Part of a small language model's weights.
Architecture: LayerNorm before each block, learned positions, no biases in attention or MLP, tied embeddings.
Each number is 500 + 25 x the weight over its row's rms, rounded and kept within 0 to 999. Layers, rows and columns count from 0. Numbers have three digits each. The size before them is the row's rms in percent of the matrix's.

# layer 2 MLP up, 384x96, rms 0.0957, rows 0-144, columns 0-95
093:463482532521456515441447451489501477514456526509493507510519522529483514538496499487543505507503504517475497446509524539495516522534460529528453535499529486518518481494505530488493523497513484507490512485507517494527490513525462443481496525510525502496504484503546497452483501457518480467
082:523528484483490504517554486486521496508491479502490513481506503457478472512487506453490403521519522515508497502521506485506454536461525532473524487547541514551483510482493464508496484504501523543509472516516485470518525537513485505513526476502487501488553508510489516468519479544497468480
098:490499532495473492496484513458531482541501524472548501506527472478493523498512494452533487525480515502462538508517467472509498508518486488473495537510531536511531525512467490503447474488519507515520508522480469510557487465485506500460476557465507539521543547499523512476473475487501524479
096:494504467504522531482481512492501534494464474498474504527512495497523512490488526501510501509466513479492467522448488532522492486445484502502473533498505526516448444514523483457499536520464511475526495506553503485484463490509545493521534507486459496428530508485548535510485518481485466509
086:496523476491456500563523487493489490547457528531490476526479466492461494478532495486507499516526479510487519503491490466509472479531497493503509488529498484476476512520502488510481473530554480499513511488491469507510528482477462424520552495500501472517451527517482508479478470513541520556
094:528500521487491520471511506539467543536509507498507503501525510467502444505536495516539515512483548521489527533435497521513489463508503518555524492490468496486515491480499515557461446436486478505503507503489502492509501464484477519498531510539474486507476524490477512514516518515472451518
104:489500499453475505497494504470489533493490559491522481506523476525496503496527489509518515495457492519480533555484479500523503468475534506489514482510517491497497545544509491493481464488440517571469472487509495487525528523526502437498507520544543464488529496491517530504510494472494451489
078:516499468461517511523529469524522512508514500512531477511509525498486484491490505525520466490518479481492522495488486479493520483485510549501532457509573499503548497516468502478515516482494514440439452520533495527454522507489554513543507501517537510507479477477527458532519476495476513479
098:510498508491487490523480495532517484506475467459505492518525563480505499493514512543492490454525490470496514525484497494505488489476451471489493467523541486464541497443496534507524555472538520520510524525534509505509469480510545476562531507485464468511507505497520544461496473487506494504
107:561500508524464508460478514473499530530488511517486500530502502482508484510499494502496521506522542523503513533501472491474462514465532467495489463545503510443518500481493512478497561511460530536528502524500495491520496523525509460538495483561479449507530491499509506459448487508533503502
089:491464503512438507523506504486550512532469502551481509467492514483497476461510503489487478478486552530497531470520498482506543490492551480493485447500486490516558489488488501459472480458479474535524504469465503477500526498490487505492493462468483511504487539465522486463536524476513481508
099:483518535498530494484474476480500459488472467536494484485514467496529479500520524486520492443508525490495505474483528453524499537476557474555487522484487460535482470530470460536511491502540523519518510549519492475495513542511491519490474530545516497511462472496487497510476503491511532474
107:515500490531513487525521504501501505515513516496508493505533527542505456505490473526476470495518512519517484477474478538448477458503464504487512511521533529506520498459530528522479443469479481504486519509485474486502525484537509504508539459470544504504476498544448460521561487542534488513
089:545552526531520501540497531503545475475477485469498478496500506481526493481483488511495518511465525498480485470518527470429475516484467479452483505537499461528486463469531496487504488491493482537463487484471499481504529531482561516484494562512513469517510489490506523511470495491513522492
088:503515507496541514444491483475489505496474464487498512516497487476527416464563500530504523470510481475516500465511522496492477489510493507477544494501458516537531507522494543468491463507495525490497491509502493567505463500494461505482515521460549527497512521517461491503479489510531507523
099:452490471502521503535480510522485479458497524486508490517514520478480523479507511496530512486520495531526508434505467500487545485528513488532495467523501496465468540506509476522479495508548461524500495478513464494507529502492516540534541531454495501477486489496440538461542483499508539532
098:495518491466541465492486495530520479506456471480499485519511457495487538497513540536473513470457444491538525484509463532505483500481529507500498492486482496529481519535512505448519487499528505555487485466564482497496541515512531499482555527479500542477489503520512494481529526512499473506
092:520516534507506490504510479478452471513482507531507495518503455538490505496524513494537500544470455498510508526488500518458473477516470477476514550492479473468470518503485523486562467496531486466479529500529475489492488522500503516498485545487557529462529505485499500548513538484455504467
122:569484507518498435490494522480485476507505500488505507498488465527474468544492491517462486445518468483518482464458512527490481540549500539470501532514505502491501501506472530464517500501495503568489555503516459460487507521493495484495535513513502479502515471494516486502532503480524516538
091:489490466504495504521479525491464498482501486526524509537513512534520520494481529545494533463510546538498535478520526429473498499455497506528530501451568481497534500505525469478536542518502489497534475508515465494533496523486502473510482501528542486510482510545511519493519510512506499542
079:519502516498481537489545518506530527526516533521485474480544518456524516471482520476516498522522500494498517496556495507513474474489525510471488511483513522457486487494497517488526529480454468477490470543519490439464493539511501502485497449553503515473533479469512525482537500488494455467
089:533526516489511489459500498502434474541476539434501524512490528480489497509541482501504513514489535499489453483533514514490497515529490503547512505492490475491530485457515512472512467534457447487503496483500498478512510485520509508513528534524488484506523504540551494500451555494469496476
098:506501459466512495487529489487484516500485537480497461482540496536518528524468523480504520546532469527497521482494477512519462490493500467526529475460446488448525491502507519496474507508474469510510506470445513484480491504501496522475530483526446500538537488465522516545516537536502472501
113:522484481477490513451498481485544528548492477514478543486479547525495506504525482485514486499508528513521486450481455508472513496446477496507468497515570464488475480489517478505482494532467531540514505496536504463475532492502473485505550496504448497486483495511481501536484494463521499530
093:515492478526480502485498500472495506521474497548507497515485479540529518485497500519506498502493494473459515512519475507501513507483451468516506550526519490536498504518503477492585486455543471522477513514541493504429481552526482473518517484480524484458526515484491505519521514454480489538
099:510533529524507480518475492453486500469542504471506510515499499466521485494473525529491499465494457498445521476491529544501526468491493514507508490526461501520509487481510467480493485554534499481515514514485508541519481472496518470488465483538491488526454478459554539487448462496499505535
124:466522477519501480505493503512538522457502485510448512469514495499503523512429481517479529529460464553512540520542486519494549523513505491488493463498497491478498494510466505492536476514474488479475509534472499445528498487486550495497526516500481496524519464480482540498484516543498537470
097:538540462484491487513525470497478521487509519506518498507502539507479478491484457505502499544459526504485532499517552480526513530536523536492554522489519471491469485498497506533538473494486535511467512454545492505490496529493518455501477502538462521505477474465476523441506486507484505462
113:540483473517503513487478540467504532545503524464529492505504462464541524457510504491484548479553486506497502470513528480462492511491466506515476530518520475535442497501473512496523498527508525497492519522476514486526494523502454458544452482466499490524502505514561513494501491481478496521
095:491463482500561504514529471526517458511517516491461471517520543486491535470497536506481520478513530457463497457470467531509506510495488486504481495471520487473459513495523518506504514492572480509462544491479498492525490511495521486533499529449487536485525519524519498460489535525527517505
079:469480509481520521522491488500524498509555521443509471493530555477472518497525518480506498514478485472477570509495515480501484466483483478470480515468510501506523496499527470466468528451532461531483515490537489450502548501496492531515520492481469496500462466515527484544502517489511470522
097:522505494531498523519512483587469506534494483485468474530555461548492476485481483513492533498529497483529467501514511510531495510503476534515469465526542454533515447546498465496505531476489518496528518484482481504498508504459500494501484511474483474506460487505537503502513487501525461509
087:471537530525516480502487488490508493530494550516532536527527514534465512479474479536518507504529515540481492487475482467486532487482488507543493481535540480491484492496468456512513553535506493519527506444529497488487512474508485536498493533502522478496442450521500515475466518455522499510
099:459552499490539516479507539498513512489476467470530500482503470512504490456474510483531554521507521485463514492518497474481519438502501482512478497501455453492499500475513444492546498494516443544493447508487487472468510503480478516458485536508514518525465519481480498518495477492493499493
098:499477516528484508486498559529563486514461492506479485475464459496507519501497465500529478489453505470486488425522507501532516487528475495507496512499478544507535490542477515466504474501503507527484484468494454513525510512467518491445480553514494487531495481483485516525464496512525472496
121:493535490463510524501463459525530522492484560512487531522524466517522526487505525494535483507464491496502490525519561529501496521460488472457514548550511510526491477491461488484500480479495425495499429503481527485524486528507501499490506519500496467486518493503485503518494545506489504477
112:525503518521515513523491499511499470515478515463528479542514517474469524496531484486461530486476550505499482469474486504454541458484509534528497504519501511500503484508499487515528521507506492529470469470582460467513537482506520465483493490499487521564513517536518479483487453501494498457
096:517546470462502546518519454519510491531528470483480487498482522486524525496491464534535471516485499469509466523548507500546530490507466483485527533497503545486508491461480508491504505484485498512478518475496462458470539488522564466474530490484496532497490501501502486544472482495507546473
106:468523533498494534538486513509526505490515487515548513504495465508511465494526526500461546497548478456483529464506489462525513510519467524471498488541496497517500456562521463468506526482531526505469510481506510538514464508501445485501521505521515499513519528482482477461493442503492505518
128:505498539451448488522542492525492521512492495504450509544460503478512459514477467491482461458459493477485484486495515504494495493494527450527513510507493491539544473501519496455528486507464499517498532489502493494565483476518526496484516460539529475528520465497516507541512521515492522523
125:488527481467507489532501513482477532507452496525502513471511501458453488535548505473535479495509484522527466466488499539487518498499510514486513581561459513468478483520530474483540510483475476486524478488499500483521459535519512470458469507519522509543495511495501486511488493507527477495
085:530519502487531491484506532484529529479475528488530515463522472484494502515502504505518495482492507549474489476482508492523501459534533430480545475488481476491504507487510451533527491531474496519471522461488475529495488468467537504501481480523550500539500509471471531465551453496487488510
091:499493478485487540481527507504519539539499505539519505471482469480510481478482511534552484533496476479472472486476500533511510493503531486491535513522509530504497490504494531485476482512477536445579496479542498472479446484504527498485522471458511486480504479511491532463495543542509535507
088:461549513543487471474482497465457535533551513456505480528505503505497500502523501480498520507523498480533505529508530532491497530540479497490528476539553500502472524528493512488543496538491498500499507501510506472509461487501506463486464528528488489522508549527527455548493455501512464485
110:535497548540509475487463474469482460518478502529483484517483481490546466494535485472504487468508502529481502480502518517503475520518503507531476518517488470521491502455505539469472528504517486490542466504469541498567474497543488497505477530524517518544510540493505465454484513459513489498
090:540480462479480470496536511473502481509507530478475489534484493509485512508496527539526493428492549532466491463487450488494519527535525478532487449495471502523513471494493547541461502518509498521484528509483494482521552509458521522508531499501466486523522465474490516487492518474493508484
098:525493479472518510515479505531491456547538494505511552508504493481491506530507486537462482483517458477524470454528530485491515534547508505481465500492463480500513487508514502473508496502539499489506513534497554454561503490532488485469530483508532473502530465509493531507507529451483486464
096:482533540467509499474491498538512506559466501491512515491505441499497514476505491514484489505458513497493496457498528530513550552485497480490476501506524494463424492532507488471452508494495513502465515449463494456530492477489480483488478489477496479494499519505501543477485516555491496517
096:464552446502533495564544492516513511525522528531479514509479501511491520529475491469483500518497481516539543489511498504492497469475501474538491543523521517525494452506469473527480530477502548445466534486505490504484535494494511466521497480528531525468517478479499500475511525477472503513
074:501505494471475464503489496548466488545492487504516526537468530480511534512493502503488524479450449519487472509536499532472514466495469498479549489522501493497526467487540518471509447450483496518491455514519494438526477519503485513505512523497496524456544492503502495523516515517513482452
101:513565484524491526492515496515491465492474530490505501504507497474494436500468495528498538528510517472472518476484504470517533489506492532471475527513498463460521524487523512497514491500528515498524541495448468468469526531523530464516481494523527536534517457453560486482494502515480481491
115:481504484473521494518524513499442496504518502499516459519540512465487460476507485516511532471457484480499510546477513495493468510540500518485487541512498550469466513473495544478492533505522504509473491515493512494557506547500524456476518477537461496550524460484513524467517509486526463495
085:520532499512452478484509539494474482523441499456486475530505493537456482461491451501516498493543506550459503528484500471475496498492520486503519503525521518469527511514491444522500515502511491522456506460515482476494513523474471487491507556540458497515503487515519506539516492497536481531
085:508519526521539496519531496502486472479495473499579523486512514522505529504520502507494525491477506516513471472450510518531471474514483474496523464535469508484513430483492511528502500481511474475507490472511507517511496454531472496499517560491516532528528519518484514506491538425472490477
110:517539496534538535469491476475453517440470531517514507591527523474498528478465503491510471527502492477521460478486524487469465510511525451543519499512487484474468493513512532493490513484502491499504509482500496532502521488505487497460515506523515565484509510513532530479522512482491499497
115:522509512520464509446469510532464484512495468495481476496537512495505521451518478488520506509474515509510503492491488496516485496503508500513454501491492486544500473500490470503518529490508525459458547510557526506512495556517517492507527488463418553466547508473521506474532483515508495518
110:508522490494464524502472439469478471536457466500494520527514486503515509486486469478452483546515529492524502490521527456539511488533512482525503484496539509511481534448453502466525494524479488538518544520494476463493517519535492479515508461500511489479479496485499504489534459488534525532
087:516543470500482520464516465445511488503464487476504526494518464469470485508477479515558534534473504528501469477517531516496509493541491490487488482539496524512520493486524483533500511476478507489466493505448492481496462481497542525493527517432496489513541496519470544538509482509533496531
108:521533517521455495471481554491503471489453463553475492478528458507520481490439477475564488490457511518477532497512514506524504475453508496496505528523491460483503502482505508488438473520525542520522480498498549514506499522498496501543515502509481521528513491497514518508463499489494504524
092:512551528495500520449501481519448552546451468459528503532481540471472497515494510472522485483489452486496513474514499485501520543526461499471500510525510491495477533482522521465506482444495481497493498511525530510530522492505477511488502483529499500501515551516527524475466521482521471531
116:527538448479505528536563475537493541501513494490507525539505463526475474492518529533478457487477486501493509460502491480489504501474531508492517481493527512489487475456503500485480536454488518483472479516470503512496498467461468531488538512522500480476499483519458523509497557548503533509
086:448505492477463514560481496511527522523470522488478440524526497477467521505496480452531500490532469495493472536467506457489522478498463523523521472501492511504490491511509460486515516519541537497514529514531522429484530522488498488547473529485504501492501529492514487488506513497502545465
077:548514478520537500506477509536525497493453520488458523498456436497488471512476533508460475556521519503486479466526529511485476464528497526511503525514513505535453495517515525557513486486484514493471503497484519499507521516543500479480506495436470484487500480471491526498525489501543499480
098:502499516489502466511524499494505483502529491506499484513482455457465514507489484471529518492468486474481521500525518459493484475548512497508533540543520518540478550506524488501473514481517553501470533510511491500479517556485564470498512498544523540467521493484525548506490445478485506501
106:508493460519492475491539498464438527512503534514560488492495515533474479510477490499519507562520495478494531491451535532509476525508508484523504527512514467504441518538542513489519491469497495508467473500506533507493531469455492483526509519529524521476520493483473522475502531516473471525
108:484468482492472500470526510550519502509493541520498469509533491481499484513506458483518511450474486501513547496484467472441521499488526499488500495493510447540501528510529532509480500492512521479511499517500472484510506537472507499518513480535512509534525549475491497441573475471477475530
082:482505509504519524506520508519521509525541456477438526476520475476510490498509479454515531510499512456507513537537527505518493490472561474486486497544493536527478479499472500500444496484467490516541524496496442461505485523494484499486472550491464521470512494523508508512522482494494453522
095:473455488572475493532526454499521481510512506467487491487494495473470535537479501467527492497449461519472503505476491507534528470515497501452454512526505504519503516524458503493520512485504487497529487486481496463485500475488494480504552479460499466502492532494507440500460513550486519506
093:500538517493528499507519514543485540491467485496506530498523515472461530438471504527488557512499520491520546453469492502508520470518487489518511487496487478489495490435494469536500495502483452497507465510508494535494524509529543483518500520510515491484496520475542526465489465456553515481
082:496450517488498454515482515502497525500471475495486450539473523490488495487565488516504514466498445491482522508488530491502538508494475471501453458487506496489511464489505477513540514505492476472482509489536512463524487527549507561525502505447495495513501526519523481461515506506473448480
082:511511497535497464514481497547506505512511506521521488529520493502485513493505564491524580516496506547504547505505514511515522459485502508437492509494533535475453526516519529466502515535497519486478507516503493520491528538504535450487448481480499507526457506503484509478473460506518482521
097:530439555492521545503499488504459490509491541499482503516524518521508506528538581506510460504488509494500507467499506486463505511483497496499469487485501514495428489507473518458459497499551540483508496487492512489524509454460464495516512495505501460478520517496501519479536477540496487489
119:493497542523495451476515512537513454530527501524468495507506488474533527521478471472475499544474513451524562494491551516439504471506513486485528512493532515494508473531466538482538502536459528522496520490522507503492488522498514496497492531488497511502494509497489513494521545471480445523
099:506509459482507514470508434513514458476537510496493519525479524502481516505565483499499497495487456473482483480498522492457515514504501446492497472507524465490505457504477495486478533490498527476490476542523507471497513538533508511484506499498539549517542538471521513471531503457556495492
109:505529513494494502500520501478490466531456511507480481490473466469446528479490467570552513486522446544497526479498504530525482468519537510500460492552508514494500522445454529541524510481519493505492493496498469489485534506510462470501493526479502523488502499489512479475482474523530493519
093:492497521500539499519471497482509523531512494462490510479512487509497502461546491517489541522531520482481477466504481504500501478544481514496533493500505514427481516508515512477496489508471444479522467507528518455525517439482499527462493552516505545520512486497526486489436483512534537485
099:551503463482500514520531483491537496514504472504518464503504530494512455452502519525508520481498501484473466491555504537488518496445496483528555500515550519503484503491478476514504469492514535500452486486502537479470450526514525499535488499459529490508528467502509534494499453533466510499
109:510459453469473496480554512521523508519508531516484489454554535519482477539523472527493505478470512511460527483476486517473464473506507471474504506509516480537530469448487477548495501492508549502489495520504506482525534529529489536506513475508534525477544482519505477460490481508504483493
105:459482484507499533529464482460500480489498482511511477500467432480528487515481507524456510520482498492557511507534514526535468509499494532486469481538525458507527457488541531454504480479481479516514477549523521459505512486487529485502527501518495473504478493461503539522514467470510507474
097:483558514493496470516471488505485509512461466465514488469515488489544430499472491480480519528503483506544528493496474508488504539516499505473469552457463471517507488511486512463502491504522507490533497506538487451502473501482531515483480517498523538439522530553513515542505509493509512495
125:492493501500454513487483470519561537498458465482452471477480530512483499492531503546491489565501502542528544516491503513513532491471484515485507472522483477525511518469499534529526502470461474490490437493510526493495528488470485493522517492533479470504521473516482521457491504527514466517
089:515487517483486478494457469487484519527527490485509477504506540517493499523498512525529491490495499515525477537529489574465479491476456508514504533495538491472469478525478486496528513468509506509495469500506465471467543516478482502484497498484488509514522534472526500564533553473449531452
109:507474502472512497515487468505477536494482499531502516517541486532480491475453504476541517492515488502533458532550483494501478478470576465500482512542489498483485479501511502486481509514469519495436503509503477500517521525497557494526494502507473485529512515492525536463533534444475517471
093:519505537531530468505490501500496498479470483524514498461498472473494455497469525508469474536519479478476529525487458539468493519511439546533516500536515469459501515483471512483518523513496479496504504510505523497504504525533485496449529481538489541503504529453515512493465533442473479504
109:539473511497487540494509486467485546479475498554487499518525520492493498517479523469513509497445473501464491493507511478512517504456492536480528525490532537523542493454501505491480500522457564503549490548482469500514535502498466431514498489497479512486509539525494493522481501477516491497
090:469496480502537465512502513455494474540499465494491501504508491493513543480540485526554527529484478524439525487514495498509531527530509518475508479499520489457516468446513491474501470513526458429491463494520468500473534497489482508481525471491485508500547510474481517498519506519483498542
096:482512523505519497555493498507480480507508519472469492468489495513458550488437479519508526528522509504489478503516532556459507503496496494503490484517513533509461518512522495440507530516526471512474503479514554474460497454515493534485507503484511462495456482508501514490442514484447477496
091:479485497488524476488504520445519499530537519504497487524515539495535532544486519523463520495514483521508488505489468536489460486492539515532466507471518527494450517482530517520470509520461515470509490519481471491553505490523501450505532450473463524490477491486513530519531472500556506486
088:495484471488513508530514445503494550508560461516529515508493526480525471514462509486520523530476459500481504548470472475502506533490500497475479501451518504455521491511456514525472491500503500464547462500529484477517475488453480516501489456488520479511500521512503520485554516508487530535
099:530486508511456466502548508480512481528503480500528481511493501475486478528537475472500483518503502522501496444475490468554492467525532540512498518485474482509504511482517508522488508502497456508480508489498469513525517470508514541457448507512525501460475439521507466501512513562527534541
103:493516510521479465529555492492465521492512507453510510479493496461505484519453518486494535466533505522479487482487552522488491500472504458521479506512501534535492476520521507486492520489450493477529508505537526489507483525500521541512486456505504489540477557464545545461473508525518505533
084:473547494477518483516530516475512504524528508546463508490575553526502482486533517515479493521508545462486496500497472512486482513494483489513542464532486526502502492473504528474475484498502479550451460482502548499498523512460527505524535489536483519516528528523493488479476492495532496468
124:520508533495505497480497499466517554524475510505459517571484479544488488479511496481491478526501515523531471500490506511424497497444514510507535503507478471468474500474504517479489497473456519525503461515496487448513544468436495499534521490520522472500493507519512519517508502541503497493
086:514490508487486473530497513509490473496470536488515487478490513512490497525502450549485452512506482527491534468515501504526463444508517524481541565528476484464498511475519496467501510459492456511471493494468509506520543525546535471484526482536473470526515508501512528533453497526510506508
095:503548529528489536499509513456479487528467511476503500466541516498484475480515511515476463515516531514451502507516483501508499483527452502483471466526501475478513501465490512478529527508479458464535525484507485488548515500532545486512463548519503518526507472477507523527531470442473499467
101:511489524495535461506541491492489453522491463513489503516575507493501459477511500524515462437464513478477471551544531490501499480523501515495534516508527482493519515508507509547490488492511505517504463481485490518549479515465551483470514507508504504506496515470509499498545474528511555516
109:530546494511473519553503476517458465496488482505500512506474462486496486500540505515531508490411469507491513498484495556509496470483500457522514518532519508478531497488498562535502520524499502525458493501544472474491490470530528486498534515490518512516519475462526499521500469495477498528
102:535526509506531534520509505511496458499521498505513510529517504478528502509558517511471505525519475494459503488514513476513483470499487494501484488500460486504451518459515563513500495451489498536500479515464448517536505555553477468483463503545503530457524495473485482460487518507522499481
117:453528509471480478543520507478532518439481476511522497507504510475552527480523472445517485511495511515502495485503503511493499500510537478497520514492520528485489509523517495533570504445490485485472420514528531471473513543503514489500522513513503492534478518528487517514538478485534500491
110:545504504497520525473450490529519467552488510519464490520512501481530526552515456502530473514476475461495499523535517503516487515509505494512539510508527482524498549478518509506501534498451492503487498480481524426505514547511541496500488482482518505485492524500454498537496515495495468443
135:509498498492469464507508456495429524530492500515446466512493484470526491555514528477513515478539468561511537496479506523488479502504526499457463527528505519462508502492505504500531521492484492509515495505516497458530492478509523452495487512470481530528493472532513471464527451531508507508
090:486516482462482540534530558510517508504506514499497504511478489499485504451526500521495512495506502508536459424530474485492489475489527492459467499537473492510509509516499478453472502462485481484527428524503491550523510455512467518533518501485504488497431490489489514489479499510501498484
092:518550471478450499512499553576474516467465508468477478515501517503499550489498499502523495496501493483502496535467475527483447520528509497532471500480454492495510508495487466537500508505482487479493499537487475467514459512463529497545500492497466460551476485494506504516509496509496547483
107:469494502500527488492448472484537507518469486444513495484565455520480498516503511491521494511508506526480533477485477478531546476463473553468496519468505446499505496481492485486511487510536479509514516508522450475485527526442489481453500489497523494518519528470481505539503488508538517506
105:488513456463477514488503490520486515487500545480477538547516474506530481499499463496527468513523501446499454515534506481500507462442497489477536506522478529498564486496486510468508530506484526484483484500505562502498504487478548503501507484512493507542498467563487518532490492487496521463
096:501499459499478536490509504491484492497456520482558508499531499518481465482521512526525550506538496503459521503503557477494512456513506461506459487541491488496508475510498453484494477501495521520475504517492533511434515515461465541446483490492515507522510525463486494481484554513496472488
100:513483446529501489475551523493488534497431490479532477496490489516496466472501514527475515511500496499524479495506515512530447462506485525524502497545497470483495539502501529522508519553538525540500474478473508477466474476482523508485546512514468494540505510523515550486491504480462541503
080:492502491484481499519480533514460522513486519483517517521491482501498497533514488506483513476512487529466526500534572523520516527506545512512458500508461530487498477567474471489505523528470477453540469450504480541518498511496509512493493496502461466534506476530500508484468528446512519542
064:542515487511479502507523526446525481478496511485564518499524509518524530484500479534482522486493492500464507480476506525484503456532487464492468508512460478540510500492525496532534508479477481411497501524520526509513476488486531519455528515484519512470549509501534526488480508527543492511
080:535469525496471485518496496503510525555470496489515515535484515479512480483555490471532538487504504522497492520506518501487522517463529546505520471512508519496534515492518501539512519510474513518498481463503452489476477502482440527544527564492467532514478469541539483469492513461491477495
107:488517513536502468503547538464537520511496488457486514496493525500472479483484507520551503523508520509521476524517494506554489485527521504500497511491540475520472487465463505475474495528476528498443527511451475475484523497464476476509508546493481499508504517536521501535552492518445532529
109:504470457496495529497542484502472522532484476497480502486507492483487496522478484484501499506487504500527532508538518489475455536518466498455538545521509527534512535488478509492525499505490505508460451549494523483525494549488538474516503484483489452482484526478484535541548458503549468508
110:481533537522542507505517494488499540486472447479502519489502500488525489471525493461495513517509534475474447474481507498461505521515460522546540492506484497479478461509499482496535505528491494555441507494507506485477507514461504504482521555456485486520516545527485498501482461504476536534
103:522488500518488513515444467532487470504510512462538481486539472519553546481503511529491479508535523516445489472480509475498522508526506485497549499484498508546533459518461446502540520492499493468496532438509511480494523513471530528525501485471494521484478524495492512529526529499502499504
088:496474478495533502521507486482511480462521509495474499493493521466506508448497492551500515491471511500518474548478491456533511506461464438568496481483510481509489465489500468455527495495527524503475495517525500490474511530512523504546539455520466496470518526472529553511491511486525496489
109:524522497467487502502494470469490470492523460485471517464534525472508514449517514515512508524455523493529522489466517514505518485470533552537480516533488505557455479486524483523472550522489510528458493506503506540455484535472509478499485492525487517507501491489482548501493517446520521509
095:526491473486515535467509528506507516514482494499478497471474511496495491542474460510494457516483501479445513488474464485463478515520504473476541477472509550491492462537555487521517492493535534512498472527476529512503543473458542494497492540500516482514495517448484554490480486490502541512
105:493502501518484508478524523477474486495505496509490496493480447490536469509490541534519520504484504437492458523541521526533459500514523494518512498524529483468519524517538517479519463496446530490454487474463498496535539495478500530479497528530456507512521474478462490528480534475496544526
104:501515478518509510505484489460494466485488461491517460500480524524490493548532468545564542531481486509466524498460525506464497480528534493546540494497482488521499482482522520507514539482455535507485477529532466494460505514524510504517535513475457528531491485495533485502451525505493497494
117:538543536480532540436512547527493475481479527479534501499481529500492533507520465497495473490474510452477481490495473507490479471532482467500478535536511511508512475514462511532488471508447530503504501546502520495523490537521496462524523491498485476491541459519510493479476501527510509460
095:473519529475489516488482480517538440465506484518514539549495509505549506526481506494545457507482486483517475510517512503457463466464475484469570503485497512547508478520468536502529504515515534467508488550504514516524492534507545518505514469476510497511540508465505523503495508504497522501
074:514480471470499571518473500515543495490499495479504457474569490518515519470477463519536525492506463521484467468484493499457497490486534482504567500447490479499542511503512475507528531478514485485480468484462484507482501498466526492553516489527502469479523504485498502493514522502482522526
115:495505499437515489429511495521516495519471461470556545511510524469519492502525525460530468501516502511475529496499507490496485535477473533466462518524450503502498518484504506491501496496503468472487505526481509490546499526460487529520465534509491470513507491512501561536501483548509524508
108:533486540522501468507488510500474481486492528501495481500470498517502507448476477521485496453495524493496527520458495456521528489518542448518488454552537507550506488472502482511452493465510526499509522488513504507535499469443490530495503510516465519501477461531514524487496495462504536547
094:494558519560505527524473497474481532506511539471514465524485485488511479485461488521505500509533527531503503501508504486483456518476482495500481506524499511525487515528536487454529521513493508491538496492511522441467474506481526488483486540505484537473469495458554538464487477526473525539
115:529528471500529513449538504496500555481486512486515494520497499479469446493472475460494508548519486518486469488501527513481483460527497490507499549531524500513565506521497516509527530569518541505536523520493518512484501499471504461553516487508507464498503509506492526504523464492496523471
122:522468518528499531500544542505526492518487515454503487470518527467502510478550493512490525518489504477472499442507530478504470501545477498526516530503508472512484523505513487507476502500538516450474482548496493511503515463485485471546485496459530540472500471534513525471478479551512514461
097:503468529520506499493530491492488497521508468487497564475528536511531534524446490526547535486480500494484527496526490520449522480513443542554506491498482519466516521487490515523519473484463506509483514495483513502488460499525515468531566515455501494521477511532465519488510520500495516477
108:544536510523509537477505495507468483545479473518499492468513490516540526554514497483530500473469460489521533523554447533514507486517491501496484457506486531525516507479506484501508526521426489512513502479477486502465498525495518514514533456501509558480509471497539513500510484524503459495
095:517472533532492554527473491514504478501515497521491518511492529496489486508526514489504525517464467443536477429493486486507483458516480500470499449519471519490533487462536489489486514511513538511517486523482472501482483505498509555495558520488473485531524502549452499482504528524480498526
069:549516473559481522496486499492504503532516550548499514529460480549466542500497466479492497508480506525490490475497482497494519463501466513507509533478511466547496537460506518494479524511530496489499484490508517441482511483456521484504514495530519457493444525491461519523468539500506505489
121:502513556485469475502502495467521469514493464522488503480551463494484534516512481547491480497488505493521508481521554488477522526486497543541515535468494478476457485530518513467502482501458492465465513498498479480463480485472499496464520560532504489503486508486478558500534508521541515508
089:464560476465450509557527475526504532493473474483510514524509493482500495489470475480512506493517502556473498473512515485490505482514499527462487531517497509495540476504495452498512539509467499523519478457483510501515524516490475476504439495520523478540532468530490436515510503526515527493
085:518522547485523521526477484552504516499483499520519493462501528540506497538500506465543538488519516506473506498442505517469508491466494531522451496485461510457472498486481497467491487498529485543496507447521464533493507496488471469522506516497533549525493464479478523491534519461532503507
100:480505484494472462511474493546506516561512535491532493478496504463498474509486509468503450469529512511467516487480491515480483538536506483465497466527526527501451478518494475491527508512494479504521501518450474484476483522477472514475481511469523481482535569499497509509453521548517529524
114:483488481485490517462523512446504517521494483475474528512519507511509497485508519494481495480473541532488491502489538505476507477496513481514494498535507529511493453516525506514466483443458498467470499536504512512534509504504465477505510439487489509535515518500522582520504543487525491424
117:548503495514501515506586490480485537495495454541492494515478492524551475490454485517485522545503500505514465469489464523459523479501503469488515510513507488515464468471534453522535477470498533478477527506524506510503489483501476500473508512463497517535512536499451508485518486513461508496
104:483534493497522526459502508432529461524496475554510496510513481526486500475479526501551484527458464453472513501512495487516515477475500506480503515521492518499494521501482519527464509476507553527497481486523524502494481489515489465516496520465472491507502474478513584456463528467510504488
089:559529486551469498483485476515539499498458523478536485546508481489523510482474470533508493478522525483440475500515499484514512553517498498495484495500489477489485496533487510524500510512474540481485473503516478521552496493497519469503524518499555492489480508438479510539450529497518542509
109:517550500480517467487525490561512531494515509507514440485561528501492502440471503551517481466460514492497453528463487520488482481478502464465492490514500519510507479502513510499498488458510525520500464519513497510495544474514545481523525544493492488478519516478489502514492531502450527497
110:531519504546467489490511496531450479506493467530522520518521506475523510451507506546496522503491520464544452517475512500536471526493485541503469480557532476499488482497464514494504510509486531526484555440534523487499528511504505468517505487476521469510485486519508494525515513491547491458
102:472513504513500552498493478511500504503498557489475482474517535514483494548506551476478545467521480486485512467451502519485495506464513459537498499510523468538492482556493486486468526481495485506483523476502458515515472530450505567500501513466486504520507499512512521533489536500486536527
109:485508515490507513536536485498465439494481501491517554520526534474523524486479471500504477546522511462547502448471460524524505491518447472550492453490498466457489540512527491505514471513491520504477477496493469530506477521496477503503537499465497486506540503510488507528524500493517491540
100:516501469504505485520512480486549470542512499497491475460527530497506501542480532506508535447530504541474485509520488504483495455479531459508508491494513485522517504516491568480470469537487524528541511483500455525472479503496475482496489465550491515463466521542480492495470526473527499517
104:552500534552496461500510501510515489478499510535512501489511507484517477501505493506492505502524493486481440452512491524521541499501464538508479487486500525530506470504509497491527474479465556494460493453439493486494460504475438506516486523492513567488508527526492531485501502496475546502